{"tie_word_embeddings": false, "init_std_down": 0.00301, "schedule": "wsd", "decay_fraction": 0.704}
Each number is 128 + 32 x the weight over its row's rms, rounded and kept within 0 to 255. Layers, rows and columns count from 0. Numbers have three digits each. The size before them is the row's rms in percent of the matrix's.

# up: layer 11 MLP up, 1024x256, rms 0.118, rows 833-846, columns 128-191
# down: layer 11 MLP down (transposed), 1024x256, rms 0.109, rows 833-845, columns 128-191
# gate: layer 11 MLP gate, 1024x256, rms 0.115, rows 834-846, columns 128-191
up833 101:134148126129143148129125145153153091122158099127135089130120141077115080175098183099098100118094090159132159162063136084154107150142105156157075138172133157151135136125147115111165114077083156
down833 097:171163102190077144049146130108079151201110142152154103122085144153138097096166088124130126070101114136113168107100123154145103138138106135139088112106128096195168129154136133121078138142137188
gate834 095:136114118056129106105113129119190179089134076138088077099147132116212109106109121094125165167225126123085118170129157063131126126124216180056149192146126128099111137148108148098132099132140084
up834 097:122147109123186133129094142155132138070222112127199100101086151068090130121170092171124110142129156181089164136155073138077145154146098082172130131147139181134101112190108145189138123071094127
down834 099:146144110141106125150150206111112154126082093143082152126162099142091150126106092136123115123059110140130105106088157146156135080136146090142114101123094160103051159160103127145080148080177144
gate835 103:125141072160167100123096115141173115154115145080108154106149106176142079150104134119096129207107109144111168093150131132158155147124106144089143117152138140117157182110108126166109079129105162
up835 104:090151121132112183149103133110076113149127059114134141116146071126148113101125110137159078072068102118090127109121136194193142198128113145126053073193129153136068128132099120128136133173138095
down835 100:079152100084121086085137159106168178122084118119148121112163137124081168112122106125135119146170054076096127119128121160135125166156099151137167075066147095126074135121063111125135160120098114
gate836 100:194145114113121144138071124112124139117133112080153119096140062105171103111140196135135087117164127088125107155076075108144095154134088191168194044108113167123123105059082112178140085129137190
up836 099:095081132085109075112123148129087159180060110160161101093121126138106145116157130063103078140148169148167153189059133120169087126114095197126137158149105145118131108048152157098085149161108129
down836 089:121133103065153119163167153107148136105189124164148102125133159143116197161092126142037150051192121199158064125140118148176119077163116185139147132139148094092141105143132098051121168135130145
gate837 100:102119106123179127096100083129110174104122143171158126040139116092166092087127090138145190064121096098117128127131139103073112105144056089087138115162065147067143211128124105132134117100101095
up837 100:164108138106126151180205110081095189163120136162099098102144203143077028148148134151098128205181078142099127143091068159150160142186133099121141141156147133135113193105122104097087143090172096
down837 097:149115130201061107181092140159092132163144104108139144132091118189084125107159131073188111154182175139142180141121075123126095207140091122164137134144118142171080162094182112109040189146117144
gate838 103:143108132144137131102117132064123169154095103157125141092118088123087160140084139131090170127081166140088144123097113077115112089091114097101168143148095127143148159127135163145071137111035158
up838 103:140136160072066111154112039093132152137141131136127116150067159183151098052098109136159155096116164118120138158101109124097134065122085128156139059128109082129221157060143193154121122172090155
down838 102:133124174123122165073094147107173111132152130123162112100141077163200060166127141151133120099089115144187139141175119157121093112113159162126124148184145087195167179092121146125139130070100112
gate839 098:153111064118093127135163098156140151173138114113136145126143078137107153124120125140127095164168128125136110119163156185114133094147112105107133098102162148122138127157142131093088127162121151
up839 099:089151133024113088132081101131098184123178148159094108112113091142120152029142123135126070118165112178093125160147098140174133141123109147123095131168107085132104115157167201142113103048169094
down839 090:141126109125147186148115105137113152118149118175119151153157174110140133074127184126148120110115150124149168095108037158139097123136132137099152076105116113098169137204116102115163127179130114
gate840 101:084195084151121088130108149118136133115083156145138145175085122156166117144157120144157097115121145116133170138087100115089165107115050113082072137174153123138106106116105130149111115036145181
up840 107:115080176161206154105145148161103188134096135114127126101152127165179178134135081134086086115129137113146144166115113103173112123137115110130108145076104132116153107180127083125146110107112100
down840 104:124120148119125078106107064176161183172118130150163159076135139171107154086029146114131072111068072180144162193122142121099150132091107097123150139146110101114130141081164117075116082162189172
gate841 101:179164099147159143102117085093145095170160122079163145096145130177146128126089121112150119138058172135155076110172093118093125121126046147134196084158134113136088096116142114153087096146119151
up841 100:142118135125104121110168111108107130146165150154124080111181122155123172076066144084199180136099123130169132137134103125106082106120099131128142119150199136113144092157097162113210154070142095
down841 101:128149145150143106124174123092162105067082146174188008125104106148164154114111161104176131094149112159063125117155131140137111113171092092113083081135140062141092133098122166138093131113162190
gate842 100:129194132168118090083111103137126051099128123101081112093101103103082133084115137123127136173123158193115127135142084147136125162073139106097118102192151090134136121201090140149124166134064119
up842 100:139169079143082151105127122120142117127169138090065122151154107133142166125108076134111114169099142165115118151123114195152144138129091137118154113116124066130156083162095226135143167148161146
down842 104:165106163178162138132181102134121108103159105153179120168123176150169155113122170132114123179123111150156130170096110104157122119152108176150132176109088097173061139120112113204085125155127134
gate843 100:107129145131145103115131150193139034130113088114196184144156112095129097144115174182133125143136157094153148117135101145072084086098129204101138147125128159137119084151147106134114113123154159
up843 101:113090094167121093155183127145143154155116052179160132141133130177147123116111094094091118142152115142128164069158149154099159143189099170125079151136174134095118175155143146138131173097156099
down843 101:066130116115113112157106159168116158091060106106073163173139162084149130132116097103161180095129109142089185093122109135058137118168188096095125093117117135069136130122137067110198125151086165
gate844 103:175142119116191127172101099138183082062139155133119165115121121172146194157074174085144107086137109156131177111132152192155143141125130146163101097124093134095123141118063141147102109053108163
up844 107:076170127117140132123113122092169120166146198136153132110165097104143149158121192107163167123128125154142131105104117141161142085046104069069091179073188150154101064104108174124115079197123185
down844 106:171129106164172139140120147151143056197098148114121159104135158109147159129142159155134117146035120188107179120120154077155137152101103108108130152132088122112127127164129163065163118053115129
gate845 091:148130178141115080087093103107153105158059117125116139168140101139163109134144078182096161121178185111110109181147182179115100115156144047094126118152143152123130079186141183096161096095104130
up845 091:073188158120147069133169143154096132158116114106100137093096123098153125133119148130071157125149220157085138082166131118082112104158145167063136136174111109138082187130106177151149146127147109
down845 096:134107109180112143161141126087114158121076135130141114149120128136166114125111102094146046141129082116126123197182179111122140143076149126134074118136153111167129174135150124111149141187133162
gate846 096:095152132177175139101145121080126149138159070113100088131106134132104135130097167161066114081168167109097182153102094124112085129132118161136144101153235134090129153084180075107084179136160112
up846 099:153204169132168130126134149029101117152060102179176117101078168180114129141072142104114156135163148152122176089099140121167188130118137132108095139163101107181161105143087148137190129133112107